Weights of a small transformer language model.
Size: width 224, 7 heads of 32.
Architecture: rotary positions, biases, tied embeddings.
Training: a variant of Adam for these matrices, 207M tokens.
Each number is 50 + 12 x the weight over its row's rms, rounded and kept within 0 to 99. Layers, rows and columns count from 0. The size before them is the row's rms in percent of the matrix's.

# layer 4 MLP gate, 576x224, rms 0.0451, rows 280-300, columns 112-223
095:55 64 28 48 32 44 41 39 38 64 36 53 62 50 55 40 67 46 34 70 56 41 68 51 46 63 49 53 40 32 73 52 64 56 40 50 41 48 43 85 47 61 57 46 46 44 26 43 45 45 42 70 46 54 48 37 52 52 48 46 57 39 43 63 23 51 47 31 53 67 44 44 48 52 60 60 46 39 62 53 51 30 33 69 45 47 51 44 37 45 54 50 43 45 67 45 43 47 42 27 24 45 55 68 26 49 49 51 62 40 57 29
102:50 56 43 42 41 50 78 52 43 26 45 31 49 32 62 58 36 34 46 23 27 59 37 32 34 40 34 58 64 65 59 58 37 69 40 52 66 55 54 51 30 46 63 60 26 58 53 46 24 47 29 72 47 66 41 50 45 55 57 62 36 67 65 48 51 45 41 45 52 59 41 33 34 44 45 43 23 72 43 36 52 56 45 80 56 52 56 36 44 33 65 68 56 60 46 40 48 52 47 54 39 45 43 55 35 43 42 72 71 55 54 38
103:42 62 41 57 53 66 46 66 50 52 41 62 57 49 32 62 74 38 65 45 37 50 65 46 32 50 35 34 49 71 60 16 64 49 61 37 43 46 44 55 54 40 41 55 46 45 56 59 39 54 63 60 52 33 56 32 64 52 53 37 36 47 65 63 52 38 58 56 46 47 50 40 51 38 51 65 51 46 48 29 24 65 62 54 58 62 56 67 42 62 57 43 39 69 65 49 53 51 42 33 72 41 40 41 52 42 38 21 53 74 57 45
096:73 77 49 51 61 38 61 50 44 57 39 54 58 36 57 52 51 33 47 43 34 30 57 42 35 70 59 38 53 47 56 58 48 45 43 44 50 54 47 66 47 52 48 64 63 50 34 48 37 36 47 57 53 37 44 58 57 35 68 26 45 58 59 50 32 45 33 47 30 22 65 57 60 60 48 33 54 64 42 35 32 43 52 46 52 44 49 35 68 44 68 43 58 47 73 28 78 61 64 61 67 48 44 47 45 41 51 40 41 46 33 40
101:40 32 64 40 58 49 57 43 37 35 48 53 39 62 55 61 43 46 60 58 30 46 36 54 54 45 63 45 58 45 58 48 52 50 48 55 58 54 56 43 44 59 47 55 61 32 48 58 36 53 40 40 39 44 58 46 62 39 43 39 25 65 51 42 56 61 53 48 45 46 55 44 35 41 32 49 53 58 51 56 54 30 64 22 43 26 42 40 53 53 74 72 53 35 55 50 60 53 66 52 59 70 46 45 65 42 63 66 58 61 39 51
102:60 38 57 73 56 47 55 57 55 51 52 70 34 58 46 67 54 42 39 50 34 46 49 48 59 50 57 79 45 44 38 78 76 59 54 59 60 56 52 54 45 57 59 56 31 52 61 45 42 45 37 42 42 42 63 39 76 52 41 30 62 56 42 66 48 59 51 53 52 58 59 28 58 54 58 80 53 65 68 47 48 32 34 58 53 57 56 66 36 71 42 57 42 63 70 48 57 62 48 39 33 46 43 47 55 31 47 45 58 61 42 50
110:52 55 64 58 63 47 54 66 51 55 40 48 46 50 74 48 56 63 55 46 37 22 40 44 56 42 41 49 32 42 51 52 38 59 40 44 54 31 44 40 20 35 46 79 32 46 65 63 34 59 58 36 71 54 41 44 57 50 32 56 60 58 72 51 46 45 40 70 43 36 56 57 50 63 62 45 54 46 54 52 83 53 51 24 51 31 58 29 49 52 49 68 36 43 52 55 51 65 57 50 55 59 50 51 45 39 51 48 68 56 56 36
103:46 48 61 50 58 31 58 65 70 51 55 68 43 60 60 43 31 77 40 40 41 30 52 61 52 50 57 47 67 33 46 43 49 50 48 51 69 42 55 24 58 32 51 62 55 48 53 34 45 62 37 49 45 53 66 39 54 38 61 52 52 45 61 41 49 93 53 48 44 48 55 19 59 69 39 47 55 50 53 44 56 12 50 60 57 37 39 36 36 43 33 69 50 52 48 45 29 54 66 51 59 38 35 62 56 42 45 47 54 48 60 39
097:53 51 53 45 50 43 69 33 44 48 57 57 70 40 33 32 40 62 48 60 40 67 56 52 51 57 54 47 41 31 58 58 36 49 57 66 64 57 15 65 42 58 41 57 47 38 66 39 61 38 39 66 80 37 36 39 59 37 42 59 46 56 81 59 58 66 47 45 34 51 52 66 54 53 56 25 50 35 41 53 60 49 58 44 42 38 68 47 62 52 54 43 33 50 41 41 75 53 53 40 44 49 52 65 65 46 29 70 64 41 49 75
106:33 45 44 52 42 48 60 54 58 50 58 36 47 40 55 48 56 54 39 26 64 22 57 45 50 58 77 37 44 33 34 51 27 37 49 48 57 38 45 62 65 32 53 65 72 51 69 40 53 49 42 60 40 49 77 59 36 48 67 61 35 76 41 48 48 51 40 57 65 54 65 31 49 45 44 43 42 40 37 53 45 30 54 66 52 46 48 34 56 57 49 58 35 54 58 68 59 52 46 46 52 72 65 61 58 44 25 61 57 34 42 42
099:51 58 58 67 81 41 75 65 53 48 60 47 67 45 57 56 53 51 61 46 43 57 49 36 43 71 46 56 45 43 70 38 49 69 38 63 67 50 65 60 56 43 71 47 61 74 45 41 45 39 53 49 55 42 56 53 51 53 48 44 55 45 76 49 70 68 26 49 43 44 62 50 48 57 60 56 48 37 48 57 62 45 24 55 46 52 34 43 49 57 63 55 44 49 45 43 34 46 40 66 49 54 48 55 39 33 50 44 38 54 68 49
091:43 41 54 66 70 57 50 52 56 54 51 50 50 43 45 51 62 34 49 70 63 40 40 43 56 30 64 64 37 41 54 44 49 34 44 54 57 43 53 37 52 78 54 50 49 56 63 33 46 44 41 37 46 50 57 61 35 71 19 52 62 52 51 60 38 40 47 55 76 43 45 81 55 48 49 44 65 45 69 51 40 71 37 62 56 62 57 66 58 54 39 37 53 65 61 50 41 39 45 70 50 39 59 24 61 51 43 69 61 43 55 60
090:39 62 58 47 61 44 46 51 57 67 45 36 84 36 57 72 40 32 72 49 47 52 38 43 46 43 35 63 32 35 68 39 29 69 45 59 74 62 59 64 53 52 67 39 48 55 56 41 55 56 32 62 48 45 71 45 42 46 68 59 50 55 39 67 41 52 51 50 56 49 53 53 57 53 27 43 52 22 65 34 69 73 38 68 40 48 26 35 54 56 61 56 67 53 44 64 36 39 65 57 63 60 60 41 41 52 57 64 39 51 56 45
109:42 44 54 36 44 58 40 53 67 41 49 51 55 53 49 64 70 53 64 41 42 51 64 62 55 38 60 51 61 42 56 75 71 62 65 63 80 56 50 40 45 76 44 53 38 48 50 76 57 49 49 61 41 56 53 33 39 36 38 47 49 60 60 56 44 62 54 42 55 61 51 43 45 55 19 56 56 60 53 53 67 50 19 49 63 50 65 42 66 54 42 69 32 50 65 40 53 59 84 61 45 45 53 38 53 39 43 54 73 44 54 18
102:46 48 60 66 34 56 36 44 63 46 74 47 47 37 58 39 48 47 41 40 64 61 44 37 58 27 44 46 63 47 31 36 55 67 50 51 63 58 23 41 48 45 79 72 39 59 40 52 21 43 46 48 40 50 44 28 55 73 52 50 53 41 57 56 61 48 43 58 59 45 57 30 57 59 48 36 70 62 57 47 43 37 61 45 94 64 51 30 45 39 30 56 27 44 49 28 48 51 44 38 51 49 46 21 44 30 60 49 55 44 60 53
094:56 47 43 61 38 70 37 45 65 52 52 64 64 36 44 46 61 58 48 40 40 46 47 45 72 53 46 51 59 48 47 37 44 64 39 51 82 79 43 54 40 46 62 31 53 59 55 77 52 74 54 63 53 63 60 55 64 37 69 45 72 51 59 62 39 30 59 79 52 60 46 34 35 48 54 43 76 66 53 43 59 36 53 49 77 48 51 56 22 36 57 53 35 51 50 54 61 34 64 56 60 56 43 63 45 49 49 49 49 71 55 38
093:35 64 43 57 72 69 54 44 47 61 48 31 55 31 51 33 35 64 60 47 58 47 72 29 31 46 59 50 64 48 58 33 46 55 57 37 45 26 47 38 48 71 34 53 56 66 49 64 49 48 45 43 46 66 50 37 44 50 45 44 49 56 50 50 36 35 50 85 48 51 48 33 72 81 78 41 31 39 54 50 66 47 53 63 50 52 51 46 53 40 55 55 39 53 55 27 36 48 54 41 51 47 54 59 33 45 41 42 68 62 83 59
098:42 64 47 54 45 76 39 27 58 64 64 55 65 41 52 54 62 39 64 56 24 48 60 31 46 55 47 27 49 59 47 48 62 73 46 49 57 60 50 43 33 44 47 62 32 36 51 31 57 64 45 46 49 50 46 18 83 61 38 44 41 67 37 63 63 46 46 49 50 54 56 34 81 47 74 30 51 75 69 51 51 58 41 59 72 57 54 50 24 64 45 56 61 43 56 43 36 38 47 31 47 63 43 28 58 46 45 55 58 49 58 33
108:62 68 67 39 45 37 48 89 35 44 54 54 44 29 59 50 59 61 64 38 56 37 34 45 57 53 37 48 60 45 39 26 56 48 45 44 53 42 38 26 48 55 41 67 43 42 74 34 46 44 30 59 51 46 41 44 61 53 57 46 44 70 48 50 44 48 46 41 41 28 78 50 53 57 49 48 64 60 18 57 67 44 43 60 54 57 40 41 46 76 47 63 44 50 82 43 34 60 44 38 58 54 31 24 69 36 50 52 38 78 70 59
099:44 38 53 48 57 39 18 63 56 56 58 41 43 50 62 32 60 47 23 54 41 38 55 71 49 60 30 66 46 46 66 63 35 39 41 60 53 40 61 85 42 46 55 53 50 39 35 59 41 63 55 51 47 30 48 33 44 48 40 67 57 50 44 39 44 59 45 51 51 74 75 37 39 51 38 31 51 38 48 46 61 47 25 31 61 61 29 50 40 48 51 51 70 45 47 59 54 42 51 86 40 43 60 33 56 43 55 64 56 52 41 62
100:46 23 47 38 52 61 41 55 61 49 67 30 54 44 42 20 42 52 30 56 43 61 43 50 44 34 51 48 51 47 65 51 81 50 48 46 44 50 52 51 60 54 48 54 62 56 64 46 51 33 36 36 25 49 43 51 52 46 43 71 38 60 51 42 24 67 30 53 58 39 51 38 28 48 42 41 35 66 54 34 37 50 53 54 72 47 30 52 52 35 42 49 26 56 53 32 52 52 64 40 56 82 39 67 51 43 47 53 68 53 39 41
# layer 4 MLP up, 576x224, rms 0.0436, rows 280-300, columns 112-223
095:48 52 52 61 54 60 51 52 45 80 31 53 33 65 53 40 41 45 64 47 64 52 37 42 50 58 57 68 36 43 35 56 34 43 43 52 38 29 54 58 65 62 63 56 46 43 51 50 60 25 75 52 72 35 44 41 74 78 60 62 56 44 59 46 53 56 70 36 73 28 50 53 56 58 43 45 63 18 29 56 48 53 35 49 48 63 68 60 71 60 51 47 61 63 57 43 36 45 42 48 47 09 61 54 40 52 48 50 42 43 67 59
103:46 43 36 52 40 57 29 68 52 41 65 51 58 59 41 46 55 68 34 58 57 53 55 50 60 53 63 49 57 20 56 49 60 55 68 45 54 48 46 52 62 35 49 37 64 35 57 75 68 52 36 23 68 57 61 42 35 43 36 27 55 58 66 45 55 43 71 60 41 42 50 51 36 51 63 43 53 45 34 46 37 35 55 37 58 49 36 69 51 49 58 53 41 38 49 68 41 48 39 30 59 54 59 48 52 50 47 38 38 78 58 70
107:45 44 57 62 55 59 44 32 37 54 62 50 57 41 59 53 45 63 39 34 49 51 47 68 59 37 23 73 63 35 49 60 44 72 40 67 73 53 65 56 54 51 50 55 33 54 55 53 60 50 37 52 48 68 57 66 55 30 42 62 56 49 50 60 53 32 39 46 16 57 34 35 56 75 50 67 31 61 41 43 65 28 46 59 48 32 42 54 57 32 46 60 53 37 58 55 55 58 64 58 34 45 41 50 33 43 56 48 54 46 37 46
101:58 46 27 45 56 48 46 45 29 45 59 43 34 49 59 55 40 54 60 41 58 51 31 43 70 40 61 44 64 47 46 42 49 58 64 59 60 35 46 50 45 89 57 58 59 43 25 52 51 76 49 49 27 57 36 54 57 72 52 64 57 55 47 40 66 63 37 46 31 49 47 48 41 23 44 39 51 43 57 62 27 65 52 59 45 38 54 55 57 51 66 36 50 30 32 70 36 64 39 44 57 59 51 42 53 53 47 43 51 42 51 75
097:63 56 55 39 83 45 63 72 64 59 39 44 58 71 53 45 49 58 55 57 36 53 43 57 43 51 48 61 50 42 60 53 44 52 59 69 60 36 61 37 39 77 45 56 64 45 42 62 45 46 48 40 62 50 44 34 39 46 41 21 42 36 55 49 77 52 47 33 40 27 62 64 45 52 51 56 46 72 30 55 74 44 64 32 56 27 70 46 56 45 54 55 55 54 55 52 46 59 68 53 62 58 36 24 50 36 45 59 61 60 53 19
103:46 35 43 82 57 54 67 47 55 42 51 62 36 36 59 50 41 43 23 56 55 46 56 49 39 65 58 77 27 47 52 32 78 33 42 57 68 41 49 16 59 41 65 56 54 53 43 35 30 63 51 31 51 74 53 46 57 61 54 54 64 46 50 47 48 64 42 57 53 58 36 39 52 22 61 64 70 68 45 49 53 34 39 59 44 40 74 47 47 72 53 56 52 62 41 57 46 46 69 52 53 69 39 62 34 54 40 48 31 63 39 81
100:47 48 32 59 63 41 38 48 49 56 43 34 56 52 63 54 44 52 46 58 47 46 45 26 57 52 53 48 65 42 31 61 53 54 54 35 35 51 55 56 60 69 54 52 35 56 51 42 65 55 25 86 48 45 42 68 41 60 61 59 44 61 37 43 47 64 57 19 76 74 41 27 40 61 51 43 35 61 50 77 57 56 60 48 53 40 58 61 24 54 41 43 39 69 65 19 58 27 61 38 37 59 42 51 35 47 53 67 63 48 37 44
103:34 49 54 44 35 34 57 48 32 58 56 49 58 34 67 55 34 65 55 07 47 53 39 59 56 42 65 56 79 31 75 38 44 58 40 43 61 59 49 45 68 38 48 50 59 46 59 48 69 33 36 68 64 70 61 54 47 54 48 54 25 56 51 42 61 41 50 58 56 55 40 55 46 67 30 56 48 53 79 44 47 28 48 51 56 45 33 44 55 51 43 50 62 40 44 30 33 48 42 27 60 39 41 51 46 54 60 58 49 29 55 59
102:77 73 56 31 51 40 38 57 63 37 42 47 56 49 66 44 67 47 63 42 53 51 44 41 44 54 32 36 37 35 33 67 33 56 46 49 37 39 53 80 45 43 44 24 65 24 46 69 66 49 42 45 52 33 48 65 52 32 63 47 50 56 55 38 58 34 22 48 58 41 35 54 57 40 51 60 34 53 47 39 49 43 43 49 53 74 43 48 46 38 51 31 43 39 55 52 28 66 43 31 25 52 62 69 40 49 63 75 62 33 57 60
102:52 49 56 67 45 74 43 20 60 67 65 54 48 50 43 45 52 47 53 48 50 54 47 56 57 53 65 46 41 41 32 73 74 40 57 55 56 45 34 60 55 71 58 40 77 57 53 57 74 45 25 68 44 54 64 56 28 56 76 45 56 57 49 57 50 58 39 44 53 71 56 49 68 41 30 52 44 54 44 43 62 36 55 62 56 66 69 51 50 61 34 41 48 64 48 33 63 68 60 30 69 45 41 43 48 50 43 39 57 47 57 44
097:37 52 44 59 58 37 54 58 36 58 70 34 50 43 44 40 42 67 40 34 52 71 49 61 63 38 58 60 47 26 53 63 41 64 50 61 71 55 58 48 48 22 50 56 85 46 43 55 63 41 34 49 49 58 48 44 61 47 35 54 49 49 46 33 47 72 59 48 48 29 36 51 35 59 50 34 37 56 38 64 52 49 27 54 45 49 58 62 69 58 47 58 46 69 62 58 40 49 68 40 56 76 49 68 46 55 53 27 65 27 54 49
091:46 50 48 54 48 51 54 60 49 19 47 53 51 31 70 63 35 54 37 63 60 60 58 55 52 21 46 45 49 77 50 47 57 50 51 68 39 43 66 50 57 68 50 32 48 63 58 71 65 44 43 52 61 29 60 36 69 61 42 35 62 32 54 56 50 41 60 32 56 65 37 49 51 40 68 38 38 48 62 28 49 47 21 55 49 51 52 42 45 60 47 53 52 59 45 42 52 37 71 46 42 84 40 61 38 42 54 77 44 72 57 44
089:49 59 36 48 56 39 60 54 53 86 33 38 59 53 54 58 44 49 43 59 51 35 39 78 37 47 57 65 57 42 56 73 49 52 57 76 51 60 48 38 50 45 67 48 54 55 47 30 79 50 42 62 48 49 53 75 57 67 72 38 51 29 39 59 59 70 67 41 30 46 68 42 47 47 61 62 52 70 49 53 72 40 42 48 50 55 35 53 58 52 41 54 52 58 49 40 48 47 69 41 63 58 51 62 44 41 60 59 69 47 67 37
103:55 75 53 57 57 49 51 17 44 62 42 42 44 43 37 44 49 55 34 49 48 80 60 61 58 73 57 48 45 34 39 38 69 65 51 62 61 53 50 44 57 55 46 42 47 44 27 72 19 43 58 60 58 46 57 46 44 54 54 71 56 57 50 32 53 56 49 51 58 65 50 60 61 79 59 44 54 76 61 63 54 48 55 49 47 38 51 28 44 56 31 73 52 54 62 28 54 52 59 64 50 28 54 32 45 50 47 46 38 34 40 41
106:56 69 63 53 48 43 42 62 56 64 61 44 36 06 62 60 40 45 28 51 42 45 44 60 61 68 55 48 54 48 50 49 53 53 52 57 63 35 26 49 68 76 28 49 74 17 58 56 42 26 62 63 55 36 53 63 43 40 29 63 53 49 56 55 32 53 47 47 29 53 54 47 68 40 49 56 39 50 58 58 48 55 40 38 34 56 66 69 64 50 43 75 49 58 74 66 41 47 49 76 68 49 32 54 80 46 43 59 51 55 25 57
106:48 47 48 65 61 72 39 56 32 54 25 73 51 51 24 52 67 42 56 44 66 46 51 55 45 49 68 65 49 53 49 39 44 44 47 54 51 32 52 38 43 41 44 50 10 70 46 58 54 58 59 26 77 44 33 41 67 46 45 78 63 40 47 46 37 46 29 55 61 38 65 35 49 47 53 53 46 54 48 63 54 48 76 50 49 63 37 45 47 46 75 45 48 52 41 36 58 34 36 56 46 50 69 52 38 59 66 34 36 55 44 58
097:36 35 50 50 38 58 65 44 42 58 61 29 55 45 50 55 24 73 68 38 57 61 36 49 65 58 46 68 48 50 38 48 49 44 52 41 29 57 43 36 41 53 54 41 42 44 30 47 42 51 48 33 39 40 50 62 62 66 50 31 53 28 29 38 48 52 55 48 40 49 32 54 72 66 38 41 44 35 70 41 42 60 49 37 54 37 56 48 60 63 61 53 29 59 47 36 51 51 43 50 47 34 63 37 44 64 40 50 63 46 60 37
098:46 68 52 52 42 56 63 53 33 23 53 50 57 64 76 63 40 43 46 34 44 82 64 54 63 55 39 77 53 54 46 72 68 37 76 58 46 64 29 53 48 42 55 42 53 41 38 80 57 50 55 58 30 25 21 38 53 42 37 53 37 26 52 53 51 47 59 45 46 64 48 49 29 57 39 44 46 49 56 44 32 54 54 54 47 56 65 47 28 53 38 60 63 62 59 43 51 61 39 31 63 47 58 53 50 51 35 41 42 75 43 55
106:55 55 60 71 39 59 68 87 46 64 34 61 78 43 49 73 77 50 58 56 52 56 44 45 67 54 42 56 37 39 52 59 68 48 42 57 46 43 52 52 65 65 40 57 25 39 57 34 46 44 29 54 68 49 41 53 57 58 54 53 43 49 61 51 40 39 42 71 48 43 47 44 57 63 58 65 59 61 28 43 58 68 41 59 51 46 48 54 54 45 47 65 47 38 59 47 43 35 49 47 42 53 43 36 50 44 35 50 44 46 74 42
094:44 76 31 54 35 35 52 52 63 61 29 53 45 61 37 56 58 66 54 53 54 52 41 49 61 29 65 44 41 39 60 23 28 45 69 42 39 58 43 39 47 57 38 62 51 52 40 71 54 61 38 60 45 56 30 60 58 61 41 63 41 48 50 46 41 50 55 35 60 21 45 44 64 42 52 66 44 52 50 53 42 67 56 56 46 63 66 30 44 66 62 51 47 51 57 37 55 43 64 26 46 48 47 55 69 49 45 54 40 58 52 49
101:17 44 65 25 40 54 35 47 59 54 58 39 46 55 39 52 54 55 55 61 54 25 65 40 68 60 43 46 80 45 25 35 67 35 52 73 50 34 44 44 57 52 46 59 61 47 42 47 46 47 69 53 41 51 69 49 29 39 41 42 63 44 45 25 48 66 58 57 31 49 50 68 42 37 34 55 61 39 39 47 65 71 50 57 65 58 46 61 49 39 56 53 50 33 39 63 49 42 47 53 47 55 50 35 62 52 37 36 47 51 44 57
# layer 4 MLP down (transposed), 576x224, rms 0.0399, rows 280-300, columns 112-223
094:44 47 43 39 36 37 57 47 70 42 66 36 61 41 52 61 32 53 30 46 40 75 54 29 37 56 51 55 61 72 45 55 47 48 35 63 64 65 43 36 45 52 42 67 68 67 37 44 48 43 42 61 50 57 31 71 38 61 36 34 43 42 47 47 57 45 67 61 53 56 51 40 42 26 73 67 66 53 43 33 32 43 46 51 45 60 53 42 36 33 41 31 54 45 44 49 61 56 52 70 58 38 36 45 62 94 49 68 70 67 47 45
101:34 38 53 58 55 49 65 50 44 36 44 51 56 45 45 40 44 38 47 33 56 60 38 24 47 49 66 45 50 53 55 31 42 74 59 59 34 65 34 43 50 51 48 57 38 50 44 49 57 36 28 61 50 46 43 54 34 50 65 43 24 36 52 45 44 60 50 36 40 31 50 26 36 33 55 51 50 35 41 51 41 47 54 73 69 66 42 44 47 62 43 55 43 41 46 45 49 48 50 30 39 46 46 65 54 33 29 53 46 67 56 52
103:52 56 59 58 58 46 45 60 64 35 40 37 53 25 64 48 53 54 68 54 50 53 58 42 32 33 59 59 36 58 28 29 58 49 40 47 46 62 46 35 51 57 64 59 52 58 35 56 35 75 51 60 57 31 73 33 56 38 62 42 71 34 40 49 53 53 50 14 45 39 62 63 50 51 46 46 59 50 64 54 28 51 64 53 48 56 53 47 48 76 51 53 55 47 30 48 48 42 45 33 72 47 44 52 35 61 52 20 55 73 40 44
099:71 63 53 50 18 59 55 55 16 58 47 40 39 57 43 39 63 58 70 46 69 52 42 73 50 68 47 54 43 57 40 48 74 49 48 43 56 56 49 38 65 40 44 40 60 38 40 69 49 44 42 36 49 56 42 48 59 53 39 76 55 51 62 64 62 49 69 42 49 82 44 52 65 71 61 62 45 47 48 50 69 38 65 47 33 65 50 46 42 75 49 64 49 53 43 53 69 62 41 57 50 46 56 47 55 07 42 47 57 44 63 59
089:41 41 50 62 56 42 35 39 46 58 53 54 70 70 41 37 35 59 54 31 66 77 45 45 51 60 53 52 40 45 68 50 55 58 32 46 35 55 54 51 48 54 50 68 61 48 37 63 27 68 33 59 39 46 68 50 52 66 44 49 48 73 55 44 82 54 40 51 45 52 56 70 67 66 50 49 30 51 67 64 43 46 51 55 20 56 64 51 64 56 41 33 43 46 54 46 43 49 27 44 48 46 55 39 59 95 67 23 64 67 51 72
104:50 63 43 58 27 44 64 30 55 40 38 70 55 45 36 47 57 35 47 25 50 59 47 48 23 47 58 73 35 51 34 31 62 37 59 63 85 44 57 41 35 52 31 41 68 36 40 46 42 60 54 41 47 67 61 47 20 34 55 51 47 65 54 40 58 61 47 66 54 45 62 43 37 40 62 55 53 55 53 54 37 72 60 62 27 48 49 52 47 48 40 54 44 48 49 20 66 42 34 58 38 53 59 51 50 30 67 67 48 50 51 51
101:28 14 47 64 58 51 31 40 55 42 52 69 41 48 36 47 49 62 80 50 31 37 51 62 75 40 71 39 53 40 45 42 50 41 59 44 38 62 39 61 43 56 39 82 46 51 63 52 53 44 60 50 45 68 52 48 66 34 63 50 54 59 61 40 41 52 42 46 51 57 43 42 62 77 46 65 43 53 54 38 41 59 29 43 50 35 56 58 42 41 64 69 50 22 62 27 54 27 58 29 49 71 38 53 53 40 55 63 38 54 35 45
097:42 52 40 60 42 64 54 43 37 53 54 56 57 50 55 53 39 84 56 36 41 53 33 48 42 55 54 49 62 39 61 71 50 61 36 39 52 32 60 56 48 42 61 61 51 52 48 47 52 34 34 74 44 41 78 54 42 49 43 52 61 69 44 43 54 55 37 51 52 59 33 47 46 71 37 56 76 60 45 63 49 56 60 67 56 59 40 52 61 48 51 61 47 54 48 35 34 61 51 22 62 44 59 59 72 99 57 44 59 40 66 44
101:69 51 44 66 24 46 56 35 40 71 46 60 36 58 31 46 47 46 54 47 69 54 60 35 56 55 62 45 55 51 42 34 56 28 49 46 38 28 58 29 69 55 64 78 60 58 62 45 50 53 54 48 18 65 52 58 40 57 56 48 38 44 47 43 69 36 81 55 43 53 82 26 50 38 56 49 47 52 72 37 64 45 71 41 41 56 53 38 43 53 45 33 56 58 61 48 41 53 47 33 45 49 58 34 71 59 57 46 51 59 31 54
103:61 60 44 54 56 45 38 30 52 54 46 35 32 36 48 42 60 51 33 54 50 68 30 40 27 52 36 51 75 72 46 53 55 57 51 64 60 50 32 22 34 52 38 73 40 35 50 62 36 58 57 46 57 49 57 35 31 67 55 47 36 60 50 54 51 35 40 56 68 35 50 36 43 48 39 53 66 48 64 41 52 38 69 57 77 60 52 56 41 35 47 44 51 41 40 52 67 62 51 60 39 58 54 20 61 26 54 52 50 23 56 43
101:68 38 63 39 64 33 61 60 48 47 43 44 52 43 45 46 51 43 48 50 50 53 62 54 67 46 39 55 42 45 30 33 32 39 25 57 59 50 46 53 52 43 50 30 72 35 48 45 53 15 51 65 49 42 54 52 38 67 50 54 48 38 60 55 49 43 70 71 62 28 43 60 50 41 61 61 29 45 43 70 49 56 49 52 59 46 31 42 27 65 64 39 62 65 53 45 54 38 58 69 41 79 50 43 65 51 67 24 45 36 55 62
093:58 32 52 48 43 36 57 42 59 39 52 19 44 59 69 44 46 42 51 37 59 55 40 33 57 48 62 32 51 40 55 61 65 48 62 57 37 56 50 73 22 44 43 28 57 62 38 49 60 60 68 52 58 35 52 36 35 33 49 46 29 60 49 48 53 52 45 54 38 32 78 48 41 57 51 37 47 40 47 61 58 42 76 39 69 69 47 32 58 24 61 30 65 45 35 58 49 54 49 37 46 49 38 41 57 65 49 27 51 34 36 35
086:35 40 68 59 48 51 43 49 58 42 68 42 51 55 57 49 68 57 53 33 38 45 52 49 48 57 46 38 46 57 49 46 55 49 59 34 43 58 61 44 51 70 32 65 49 64 31 57 43 54 57 56 53 43 51 44 43 67 51 48 65 34 62 55 51 47 56 57 82 35 47 44 27 43 69 49 55 78 62 42 45 45 42 39 45 44 44 55 57 50 45 56 29 55 64 43 42 51 35 58 53 43 44 15 48 48 58 22 63 63 57 54
105:51 46 19 59 52 68 37 54 36 45 59 49 47 29 37 64 51 43 54 51 41 41 33 48 60 46 42 38 47 45 63 60 52 26 53 56 66 21 54 57 51 57 28 49 48 43 50 55 43 81 50 49 51 40 67 57 54 33 65 58 61 50 37 40 44 40 26 41 62 38 51 62 44 55 35 61 47 34 51 59 55 43 64 42 43 48 50 53 59 45 69 66 49 65 55 46 53 39 31 58 54 53 45 59 64 17 53 69 42 45 51 37
109:46 37 40 37 40 52 58 34 38 29 51 56 68 69 53 24 43 44 47 57 57 62 56 52 45 38 40 92 42 57 30 48 64 69 48 52 42 73 51 33 51 49 46 40 55 66 57 69 45 48 54 42 40 54 46 56 57 38 56 41 54 57 39 60 43 59 49 59 62 71 71 53 57 43 55 28 73 54 65 50 59 35 57 52 56 47 54 56 60 64 58 41 66 49 30 59 49 46 46 47 65 43 68 43 91 48 35 40 57 47 40 46
104:73 40 61 62 59 52 59 45 15 54 36 67 52 44 43 60 36 42 29 66 63 63 39 73 28 46 55 39 53 68 58 62 50 50 24 65 46 51 37 51 53 49 54 51 55 55 36 50 34 25 54 55 37 64 47 83 39 47 51 60 56 62 49 54 61 59 36 17 36 52 74 52 34 59 58 40 57 55 42 60 74 50 40 45 61 57 71 37 59 69 47 26 68 43 38 60 55 51 48 53 43 77 53 41 30 84 58 47 51 31 41 32
100:55 44 52 42 56 65 28 48 52 51 40 60 35 51 59 56 55 54 39 63 46 55 58 78 58 50 52 42 57 39 64 55 66 45 32 54 48 46 48 65 50 38 55 22 60 52 26 66 55 49 52 58 47 52 55 65 46 66 46 30 38 50 35 47 49 81 68 45 62 61 29 71 42 53 48 58 58 47 50 58 61 55 62 46 82 60 59 48 47 72 50 56 69 37 38 66 58 58 73 38 47 49 73 38 34 44 47 68 41 70 43 67
097:45 62 50 57 59 60 40 50 63 56 50 51 32 52 46 64 31 44 49 67 47 47 55 65 45 25 72 44 60 51 45 44 60 50 53 44 76 48 63 76 57 39 39 69 60 47 73 44 48 65 48 50 37 31 49 60 74 59 77 44 38 57 57 50 52 40 22 49 32 62 50 46 50 48 49 55 37 52 52 52 53 72 63 45 33 66 42 37 56 60 30 36 56 47 46 41 51 66 58 20 43 42 42 45 53 64 59 47 40 50 68 56
100:50 53 28 50 51 50 57 53 50 53 44 61 51 45 56 49 62 48 61 49 63 64 63 59 52 42 74 24 53 76 49 53 65 57 61 66 40 34 40 65 59 32 55 54 54 58 58 36 44 53 42 41 73 58 44 45 36 33 35 44 53 49 72 45 48 45 66 43 74 37 33 42 58 48 32 48 58 60 41 46 56 44 48 44 51 48 51 52 50 56 63 39 45 43 57 49 38 46 29 51 39 34 53 53 15 28 54 60 54 56 66 42
095:48 35 71 48 44 52 65 46 74 50 43 34 67 37 62 55 48 45 43 52 34 45 45 74 57 53 41 62 62 57 65 69 37 30 66 56 40 45 64 67 23 29 41 22 64 50 57 55 52 46 47 56 60 53 51 66 41 36 35 42 46 52 37 60 50 73 39 42 62 58 77 47 69 43 41 49 67 44 57 39 52 64 42 51 63 52 68 41 14 65 39 48 54 38 44 63 43 60 34 54 42 22 65 54 70 33 45 62 32 59 51 68
102:46 54 37 43 58 50 70 56 22 55 56 52 52 37 51 47 61 40 48 58 63 44 59 62 30 63 50 63 46 43 49 55 48 62 56 52 35 53 52 37 43 61 83 37 68 66 34 60 52 41 52 50 37 48 43 53 64 30 59 45 37 37 53 92 50 47 52 60 64 40 86 34 66 64 50 52 40 42 66 57 86 43 37 76 52 45 52 54 33 74 48 36 40 44 52 45 35 50 47 54 53 71 30 44 50 28 46 26 48 43 49 47